Weights of a small GPT-style language model, trained from scratch on English Wikipedia.
Size: 15 layers, width 160, 5 heads of 32, MLP 640 tanh GELU, vocabulary 512.
Architecture: LayerNorm before each block, no biases in attention or MLP, untied embeddings.
Training: 109M tokens, 6659 steps.
Each number is 500 + 25 x the weight over its row's rms, rounded and kept within 0 to 999. Layers, rows and columns count from 0. Numbers have three digits each. The size before them is the row's rms in percent of the matrix's.

# layer 12 MLP up, 640x160, rms 0.134, rows 515-639, columns 80-159
099:449524451513509508555499500520460514469479517526512478458487486482492509481485509496526485437480457497468476535494490498489482478496469525510511513511495483498459512512506538489499464503500535467498521509476496463502526502526493485499469481
104:486469493555465504517473497553502454497500483540488485471501552503483493476485503545508518475477511478527522440525485496463488498516547512538457476542487491508473529528484463519478463496515499486506526512492501496507485500503436495523506485
100:480515453499503480506490521458507514497468460498481511476477529516482539521485458498517497514485488511506583517511532504539468481462459470512537497479477510491510491490502513526504506494501544468485481548501440535487511510512502495443535500
095:488477537479473500494480519519504482475518471525475507519485501492522509506491463480490521536501521505511510455486472496513500538521535526482523479455509534496497480508504467515515491532480499478545541559529537516465504464493517495521544501
106:462477487556511526470530508469505501535516522520510483508487478503547506552499521534522506517520491541441488520555502502474465509537518490497530488470501508492506469468511519493511459495462543465534503523496442503491465480511523527516550519
098:479512476510475460499512533511530490494442493522527443523478506501507506502485449511503512496484484511508495502470518463559501476497496506503485492521507532445508451524512479472457465497449521477495511502505495478481532481476466502519509488
098:546466520523514491564488516508519496489496496500463505529539483505458528511452502489504513497531493521525511479499535494526499495485539524449483472513442477478567540512492498444505510498478492490490520536512443512503491557524513544506502524
102:489491532498492528508530496519471511469517491551512525505500536507501520464527472502467494471534476500486483516542520482490517484510534510498488502461478513439467512526470487477486482510490485540506483516543495528495479515483490555455482504
101:504473464484486494484528483490473462500521570488494488444459490516506516545561454492486538488495458492512455472482494537522486530519534510528484487508476466456512484499497519521498480486496489517516453520510491502497502467493507489478465476
098:535472492488478493500501491463503506476533486467501501484511502460490503510485509549507501506533488494517488472463488520478499559553475527472525530487430511510541502493522485530507474473500483476465473529532465511452475495486494525508522468
101:477511508469494447446508534532499502506520487487546519509521527519507500472518534484483505540507514503514517529513558497497507523524511469500469457485481525480423512485504510497512447491511503503477478508530519541536461508493501545503514490
100:525457485483525468519534463506495445525528485532487455514494511519509552524513527478476517490515495499479503464490498515536503476511492503557468463508512542505533474547516513488511456484489484510539498536518470481496488508519474517508513486
091:484501512511504474460502504515523523511491528546470481432487462519547521517491469483465493459518475486510514503505522499540467495501524516467534496501507514471481450489515475496501487445479481511506478499460485518503490487539526499479483512
104:531493478530503529491490540502529483538518514489566481488530481508547470499491531535463503489510527488576479525491502505466504479431478484477486535516498489517463508482472518504495506469482530513500496492527504502477467508457459507452510512
097:470489504501488517481554498507482537492549516515474507476486533452471523435532503487548472519531545515529490439489519538508510513469504522488470489482476485487530519508481535513495491522453488509484459457474526501496477461489482478504466455
096:502451470548483530467500503539521526514489530479506459506491530450484490476543490509459499483524501498490491463520481481484474507499493506462507530485516555506490533472501425512515553480551482516488501476549528483554480471482463523515487496
100:474486482515504466506485526515478488474504498479503493499477548503517511483519484506473451506511481535507509466484465501533482495481506523511509478529475519472536491516537423522541515516521486521474435482509542494531475512450503454481503492
094:517504499510499529497549518520499500555489505516511545486470558514536545458537520509499520503498521482566503491476458550469471479461505531519556519540514516491476486496545495509528503504531488497498492476472491536507451497486511488486466542
106:469484458524485474493498522485517465494507481511473465513503529490521522503530458505544501491516503503519515464481511553537518465498547501485526534512496561491496529507497519460497502447477464529509542518488471562490487502514508529526500486
099:491467447495484502504439462486467476509515518461504522534460521508469472494451535579501522538496462507488505452465472493494503522514503518535523524496493461489512512430539473459539516506474543507542523518505527499514520457474515491516481477
093:493498493506495523504477537483501464493515521497552430449514491571488577502493483463455546459511483488517480480490474545461466481493478467497463532516542511502507536504530463479455492515473475527504490523493483532536521483530529523476471503
094:513446498470530523503486467515522462478494531498474455480459495495514537518524484507517535500477490509478479492448511523517482535531459479517528552503520534511508502501490471501487474439532546492524477513496487485494484469516500550487507536
097:489540489514519486479472499493496540523506491508532514529467487513539531507528481451480521496505524501471499443469492483477485489518530484565515502479496518544488508492489523507477513437487494489491412516523525517501460499502523462550551511
098:495497528480487495507519521487477522490530517495512504485466524485498543494496510472509562497482494491531491467503510493532503468496567502544502494512525459502480547481508521500500445509495540505487446529485473513481493510484484535491552474
102:499503484483541483480517541531519538475521467508495471481484520484454526459511461493509496513478526527483476493537493514475481513503504493512520509482510449527497535519503459521470514496493490469563526534512533555497507458531448491507485539
095:490480473550515472494485476486548506519531505510483496527504501509504491493498515508448521448516461516497506505472477446493485478469501490546478534527524547461523501482501510499500480458540491566532461523503492518480539486510475521534517407
106:457537511508495481461545472513494479490501460493491481509538462525476524462507494469454487524491532483536486504502497501491473472490487505493489491478540494497518469490512497495479495476505480454516521499487519519529495483506468485538457498
106:475441526513462492463510440528512504503568498455507505507483526466507522462496503524480496537498510518502519521503509488501488492484488513489515490534473489477455457468523485495490503491515480468483520513510468517547479465456483479532539473
090:518467517525435529485483475460528468478503503470492527511501510494484492483516486498519484513495516482498509460522488502499477503477511505530555533515505459492489473523484491508488499482506481497513524520461496464510440505602544469510552468
103:525471458504485504451500502519538517495517470482502476468488541539506498548489491528490502489520476492525523495525544496537507483505511467484498470486495522518516506547561461520453450464487511500460515484531456490483545472512455492503464489
099:442482494492519501478512487530469538489476483488496444499497456484493537485523467518468558533520501512491502496492503478498513521531505472458517499498527485522526528476487535516485512463487518486504512471527524515454490477486477478523556561
111:462458525452507479541498492513469488522497444483514498473498501521459496514517480482488510490538530469500492490542500502530512499467533516510487515480470474477497520440533476510505501470507573529510505496488557465517515531502518502467529486
100:516488496547488511476482520519493440494508487510517476518507450489562464519512488485471495482524494501497502499543525465500553542509514506533505504488541506450444513519515530515508466466473529513536501514485513496508478503531511499506521533
096:547485436492511492542484521535508468506513507481512491527489494452519464507478454492473504515524501485471474480517516471492472489481520492450533493520470499515508540488548473511518485500480507486480491486468473498520499519526441495528501466
102:536496512497510510511496511509468467496523452513462518484449487457534508498480444495462534527504485521535472478486517511508501484544518520494486486518481495491501496538536511496491537463525496558525506548479534420485488497513497482501483497
104:511513497484503498488534502486478525479480474505475503490521513486498509466487470501532466526540495488509533496486515518461442492502518472485449473454464510539542506495509504476466515487515533484493486507513487470512484470514509501532455490
094:548467513438455456481489485498485444462480491492518491470528509550504493514483554538491540514481459513515482485495487542537479490463531498502498515503502460537483489539505513468495471518526511519502517510497468481513476459478500501517501472
103:454513485503467495469525483461516459470514505485481460525487468496549492518529472519459487543478520512537495492529570542496509516467478480495479505505561522502476514518467461507515514518520494494484471505467487498460535429510452542490511486
090:506478495521498440473508493471535534523467453514473502504487483506538514532496473532488517471535524518470503518487527484552534461501491503507471469533508498467490469512521485523527494466511484530503484520526501493473554477519514446534514458
100:508487509458481489494477507511476491470520470504480526494458507521476526480498484513537495491473507540520487470505479496510463475498485488536527532514492520528546496559480469490526513477513513517483474528476503550535527486478451468507508475
090:518477540541499506506533525454476521528466468499498511484470478484487537518494515518495454464475506493495507501519489507491546484493558520517498518517481530517475465460462518500491478455550509503522500507498509532502518539523524492511542480
103:495487474531520466494517527479509447506499482463520454509457499495475493479563508467449507510515463474519494501476454465543475467528471517477523530475497524505499533484510534528493509516458504549520500464488473477476481496495464470497520502
107:488477455530479501455516495464504473509477479509455509489508506482528500493522512476535555502468478521473536511473513505491486535519475491480541584521486496515517497533523511503472511492479506468458553527503526540515493511476501479506496497
108:470465467509486504474543462507519505487475453516471513511511533483498539485499518477485504504516485552506484513475515541548550519499484495502462502494506507511534493527506525501512494481508487458492535501488504475507464487505475507515484491
100:500498515496518514500512532454466505479483504517509529492476491501482515491491530497506460542552507482516498492495501469521455449494519462481515505453496493467540526518489491474475513494562510499508489499533491522497493555449466453512507447
100:500532504491507499481536466496502519448511517538528501519498494482537548520449461501499475502494498486501492451498477511510532489506505538517490482513440498513486506496476495504524513487468524475510473465514520459481464473503412518470460482
109:494489490472532500507452517507495503467503486517515472504526505541501487481514489485464505477486449500460516531504466517543550501547513488558488513475474444517488480516489478522494450479521482484468500505510507486497533525531509459477503465
098:482510490536561469524483500493468529473479484496494490491486497479489516518482506494547552491483466496449485517518495481515526517517502513550497476541482486529490441460515477509541508490533509495478539551500497538532503496522475501462498473
099:481486467486462480496524508477529466545507477484494513497494525532519501478481486501558531523524490514457538502500502513458481462481470538497494502492498500526508512468498455484549504471455517439479482513517495495524481553506498489491492477
100:490527494534518489501541558522445504481450504487482499529495528496487550479466499526511496527503558522479497516468501495470480522516504498476477521515538519507489502518539488533500498491493526497470533421490497484484458524494511475505475536
097:492458493518521504498509456467461519473513520508477490512514496473483554518539483511456536503497522498493513487482493535526481543535503517478495497513493537468510503490478491530514463503551483481483497544487514494491540495483510505498528555
101:474539482550484460472488500558482500451515499504503479506525512471509515485510447501493501532514490507469474469522493484479516487490485461537535480481545494509518491535474467505525502473502490526484489530492518494466514499459508509544534421
102:503500471487465530471506528515512512523525507480510462535448510488529490513502460532424493508522514543548491514452534505532478482492496506487452442516487541491481512517486485489499475474503475464496508513482502498499497466489526523513511514
101:517481468496487496502482539485480462502511487508508476504502528464486483530528499556502519500529486492544526493552528508506541468508511491477509466498505539471538450558474504493519434520488543474459458463468536469526455470502502517493473499
105:499501502482445486489490559504487532502502493499478474483481481498526536522503522481524507497488491560497465491514454456502519527467519479474487534520490510563538523539527496542518458499506465525517538511512517505475472506535515477507481483
101:511457470528479471508503449509533524513471525509514486490511553478456544491494515525499512523527492486480489488491450551514474532514505461495546495509443471446497500516486499539534457536536521535539496478491496489498463486514519464517477490
105:518541539479465517545534519497513464474500534513501482443504472496511539495542510479505515517472481487513519449481474462531478491517468516536528509497474497497528515421491494510521464473530550528513511506536488501510487468526507515467537496
101:489499493463499527457521540524486529556511509503493524516503522498486498468496483486474485513486496449489532479500533498543477536512524491494505512511518508493513526504483523451520437445506498508473524488512552477467475481535503530541512519
102:531521489433493504505542517517497485482543432505478499487555515511503533527500528505447465511519493446462515551483492527536457488505501460509528486494490495510499500496522515483498473528512470504486518535492507476505510452474474544518513515
093:492487516511548509478494479470476508496498529498480515494505481471493480510501483465478507515490471510471541460499511484503516483552485448475520528549494552502456498511494480488512516509477529567463486493508507491503469493520477492516523456
099:473487519505507501502515514495531531486504522508491508522442489463486499482539467491533534457493472503485522500468489503515518510489474483513478499443524516506466522519473446490498537542452518491512524535445513473505491537544495479467493484
102:492475471510511529516466533507519473492543499514492492526481519512462539497493533529496555484518490485521510480532514500487531495501503437482468533465491481509524540501464490506545444494500462492477478514484482518464521519499509519494473477
099:539485511470490499503477475499481497485518485516467451473470459483479524435513495516485548515500521547534484471482455461523526485495511487517497513500520507550485474473503466514489543537507501531477515534525474511536486480485493520508499501
105:471477505498526453483487491551515541512505513531526516464522456478521509487483496476467488515540484514492499471561466520486472504459473527466513490504452530491496492471476478470503500525512489517510506512523500488487432489515458484509518470
104:503487500514515508473540497508512516487506453505452531514509495479518509541546489508496491515507462540486448519541467472495487465503502480476480529487478518521510529528521502478505478519523529481513509487491514459463475516515481499505525531
109:462511489478534480550493554495474484477495495453511468493481498548501490514511540483470538502501500511517517490495532483458494488452515500446525510518511497522471518529509503521495460519500468515529492501524514483499502469517483462508503448
092:514496513470493491487525520495472496528546501524480483498503539506517494537491467483474549529529492506566495493467474467541520489500517494537494473467505472491497476483517470548507473497473503571497489473519549497486486504465515492527511502
101:501499472514519494515520463492522471474486524503533500505516461483498533503486501531587515552539493499487468517503465525478522521519475488518502511517488520460499457470526513491491490501493491529510510496494511534496489481468503503517512474
102:488491506521468507487499518482485462519421475487486520441501465516500542518482442530515526548488536519512516496522501463494472536472525513449531519527529472515431521484486512523443490444476492510493462511508508493458468472507497507503523462
102:451476485488470472526484508487480478512572528471488516441558463487480522480452528489495496480477500482460521500539479517505527488505551472488523476492520495499461446463496521507490497500469497515537511519555538466484473507492491545487508468
102:527513520510510530463488510485476481519513495505506490499470489527510529498550511484519530539502439528462557527523545545498474480451551525488503517520486523480471479548523516493475451483472517478534515496468538478506501546495460500481503478
090:502515474492514476480465512525549450489484498446491508481438524500472474509509530491503490526513510493535543551491507453485499486492509514513499541470437477514458487539510477500541507486531485475527487502518491513526494486523499456488462491
102:505505504419468470511568468468522474515491524516469469522503533476462496454523486499535513511552476545493494489492457506513476499509454513539499499477514480524504523538494486481530511541500514537478494472507542495485469447517487512490513477
096:481513482499515497457524499502464482533473538472504498469487491528488525508505476500510516509498473517471482467516484452490449539485477487486475508520494533470504472503481509479488482483517482481533460535476511517528506455487459492544444542
094:489466533488544449491499480499515508468520498487507518476489484540522503466477538489530467492517509472514480491515487486534560518476555522435526482490502468480510536463524486469480469498527502500470482566499446473479520554520493497509502488
099:437503519485454502476522472499495495493438515484485469523491536521484493500530497493516492462505516467517532526512468494525517481482495558533502467505496528515512486443500497490525501483498513507494491447413540510470505517490506509544502520
104:468489532469531541536503481454503470528474447546531472502510498535503517530489455481467527541492466459456488510490477485517508458510490482497520512479483508472462502509495518469549509503554510516514534471483507488490494508527513498508495500
107:519484474467507490481503473478523505485525448464455501493431516515480512496468530517488515524525489484516519493487540490496533494495510519500490488491455520525518522508512466511500564494516483509462499505512505478477459524522515497488531479
105:488509476505501502548491472532535509515523500510501507521493459494448548491478545450470513521520489480455494500523480485506489472520467453498457516488459482438542473519505507455511455474510492476483508510526509527484530483516496539513526491
094:531528483475483531514506519531541532510489507509524526533516507508517527459471483467428511503525491533510506485504487513482464442465515497493504459486480572480485490490546511459501500513512482517506491471516509548529472503520481495466471482
098:490505484520488489503506532457493512459471485483470456523499477475500519488530519505535533512521549505491503507510515504532487507508499483525513497488485540546488502490529464544505499477544459521493498497503497489490458483499548477492477471
103:513540501459461528527558495515489450470521498487476480528509507510466472454466474509499485467527482468509544523507492497500522493493508478498484522464495530495468498501492513545514517496507522473483510458475476483527478469511476539474518456
105:501462486510507484503495527483485495471468523447498485510502486511469512509478416479490492495529532487478515473509496492440517513489478506456504486537506504496491469494527533503517537476496479463508512451481526503517467492548568503546517494
100:501510474482487489495531476455492519524524515509496508475522538541475529485493532481498485547497495513486479493526498491453487516506510504553476470492478487520478510507516447481506486513552501538500489530499533517503473469507498506517518526
101:501503498509536492515515507502477484496520498501452493485540485517421532460486515500493459518489492502502466489463499500483505521504495454497500475514508506521464526529492523487436484428476462527466530494502553478499489438517488497492472476
094:534503466452508474494474530489544509550506504506501452522504531467477541511513493511504471498506534513508497505454514493507495510477503503500465530521519505513527452498536459502484527464496504483473524483490501491510544508510507570525501490
094:551546495490525483536493502539509492529529467467503461515479504485462526442498513533462492507523507517449502489534489465512476515491504533498489494517488503494486505505493521486547493541510492477510522488465539496494473475514494514461524449
101:482538535506518522533510487490520514503521512526502493545529525504449487464450531525474510535524519522463481493482522564512473551525494487515470511458458469533469491512506489480490500491511492494523501502560498498458500511517470515526489536
098:480450449499493505488544488524492465534505545545493502512502530469504533533518464512524546479495470502468490501465504495505494473498517456487517558527522467521502499540480519489508516487512516485476512507503485531487486492474537493466515495
094:501504518502497462484447488560488530484489462472516481527487461507499534533552488484480536431504561471496513532485541534501521519533468504472494519523513534509483456534492479532481492507490512484518497509510493484490514469503509502450513478
098:486520471518516477495501491503521513470505519503508451468498523486501522500550533451417504483522458515487513480493525527467498487506489525475485481514531501500482493542504473547488538532503510448501503462478491544511524497500539536521472491
095:531520504491506473530515482500517540526502485501494560484487517480490492490471490463551499484542518511484520444530484483525527466517492541488508502536476504506561450500488497471494494527537494497508497464448508488456502477528449516483527473
109:540513568520525535481463507451497490491494476514502504493468521501439509462505479523489560466506508528506450492505510519511517471498492479503510469475509493503515470496479515514486474516492502462466515469505580476488530480537485546489492477
100:546483496508512508462506465491488497504517461488505481497491524501474508504518577514483476478509504473516473501509534527549542499508473442517528511475495505494490454522512482547525478490520511512540471479525487480537491543494478499450529509
098:504498481516439494494513546496492514487451476470512478465490515483493517490518501529457492511490491484512508496484482532526517483470514521512523571532495505492486451498468454543532528487509494510528503546468507480482488543512484515517568498
101:524451452494504548542473517500528468517479491456535503474494516542521482496494509501478516534533480475524431541474515476533484491491482496473530494449455524516515497519451520484495478494502479505522478498486497478549495484509483532503499526
104:478487537546475528481515504535512461524498441496442502522523456476529510513516506514486495474500523499503531510498466458481524528503467462546479508501499554464496482499500506457499476500491509499525493467483475523517504495518505491514513511
090:517500502490514529475499518474445472483513497475499510490514536497503501470507453470500495453509517521539505514484467517527514483496459483507492487485431486465459485524539483514501544488552519480472510470494455520486455486512493499497467487
105:506496509515485498482500518520497534470501481474522499515460535514493509510554473509441528500536501516487446486495488524517435520481513477510471528535439493500487512483510476507511526499487472476506506527474474484535528487474527520495503498
100:515470500540486504528512483525465507460499486481490527527512490494527493523496539487516512507547504500499486481531544482495513509478505527531541528480460517468471492488523456515521472472530508477515551495480491530540487511476497525532501455
106:455483475465545438528507537521473510497476493498505450477541564489509507509533494486522521508480472538538491511469505516496498529495499542455516501500452509509510462521505498495499470493511463511540520491458486484529427502475489489515492473
100:474524481503526477481486456510494494494513476527451511509514492502477491470527505514503481514547571502545502479518474511504508529518494507485552502510471514496513511509524460424495495529474532472500492526503503524510481488548496506501505504
101:514515488504512471478461560498483503480505459527529501463524516499491509525568523506513482464512513499489488496525504505531554517521488476498495536516478513540546423517541490472477529480488526544501494516497490516454475502477485515495485566
094:489486508509468515478530456535492516467511522503487462504507507501494519483501513436498526494479489525506528464514478503531509491520475543452521542508468508473494444560500470512509527491532562534555515441528482469519481525514520526493548475
096:562504549491508520474568489462526539477559495527468493476500517467512505488520499442485500505500463506490525505506502489459504501517508505529505511503507468482484476479483506543478501492513488508523511520498494486500501510494442496481480479
091:526490495487475485515509553512507501498488522525508540499452507461436494472488494478503506556500504533497481500557464546476465505514520491523503550501538500511454509456526510468477508484517503496483533516425519540521502526536530478513462484
104:496497489504516497480532507501489479547511513521514466533537469478504513466469517550450484510493475562480507503519509479480489506479439536490473523542459516497462491508467526487492450500499484527495536523495442499489465459498494480477522509
100:485507494480478512530515483418506499511510441518462501496474495518415518501495490511507514520501497456502491491447499471474478515491437500531459523506492498506504508497493502493461486514483496498484468524498458483510504534491467482461506472
097:492487482532488521480505483502518471492532516467517532475517507500490496499478481494484544518468498535505450532515463477514498493541513505500511490526499520491499491519545516484528499489466478546460557503518490523509436482509536469543487448
099:548491533507494539496463507491515539504472499538513530503514542485481472506450547542479498524515477488511509495486498506502519451530509466543478516423480493522512501496511490464548507495476514522493455476502461523467478513520530529483520510
105:528573458470433482475472526472549464502494520519507483535521495472490502487536491478503476513528473475496502502472507527474540502469511517495483507496526471503499500524493562494511508509465552469480536473491475507486508513554460502483449489
097:473463524533462505498455485520510496506495471515479497535519468542501516465479521521511493497501458468466549527492533515539458509535529496491512538508484536479503511478479456482501486487505508535475467473526484470510504484483493504457529450
104:476493517456501490525520550496472473495479501500466503477464505522491488479486506484504564521470494487525540530471507499461531504494486497516447510539531572486485479503532438496476503489480506533527467510517491511526457470505506538483525506
100:495545485466492461552530494486436527484496488482491520529492504518479507542522502475458565491509532515525509465528472509480473500520499483491462479488533496506485521499536470485456455486518493510499481523496529489505502489464486502483516506
106:522514488503497493512534482557501528496506489486505463480537514494561499497534452494528481476538457534494493514462492538495492464510466497496528535474502528517465470517469531470501489485464488479555504543491478518504515501510500508537558498
107:520520480496473514472503533524509465503534454524510422455496495490479516517476516490469496458516499491520508456504489509499513494454541520452494480482511515490505504494522535486485474468457505560505513499509466452476520491470490495511488520
095:506506485505548546470516471461458456506509479458520526540496532551524483485522527506464470526502507507455507469526497513450495493505501487497497528479520490475488490475527510447495489494549505521493491496472516516482475458464479464539498499
101:450450492462468509506477538508517464477495480519532500508532524486527519500464505490473471525520508546442542497574501481515504513466502521472488482527525486529495501525536495474498478439493549503471449465528514514518487474515492501508547540
100:504465509527523495548486512494513471497467516509520451498495508520469540527464530505476523474510477520526501504456500501516497502488526535445475515561507494459498497461499520480492488493511509474488528538454493485495463493478506448524499469
099:514504469511510498494541458453518457508511514511471570502496543550508526493523517505474477523516503497520552479494521502512511485501505546539452493512474554487490499484497511497488484523501529517506453463506510548533472500498490550473552509
097:476524464506531513541502484463509485509528501491524496508518512472475538459508466502481519505469537485525478515501498481521510494497548492548550499493517470501469493494512493508478492470516547514497482486503455499485486532523507419530490435
113:487473416510524539483553515507486476510485499466522498502447496527463496466552480507439500524522497497466476538477509493531505478544490525477497460512502553525532525517490466512501485485501505490492495490503528475451504499492507489487500542
095:516493483521516490546541470528487549495514493533499503487507502482492530484513500479510479475496483532484521478494514502514539503470465522514496490490521527441491514476478485487428487456495488507504491509514484537504490451527494547471521501
099:465522484512498517488488518509485412497456487505525494489485487493509535487523488520538460508457480520515503532520486498505497539499485520517517503504503497507524472482488527448504477498534551528567452529518473551504490502477504461499496506
096:504448478454473501493512469531504446531501468526494493507517543493526525501498471531498491483521492516460506528503472495506540474508480486520513528525488530516467504533507466478487501492516518490502478508502486462481574485552492473491525477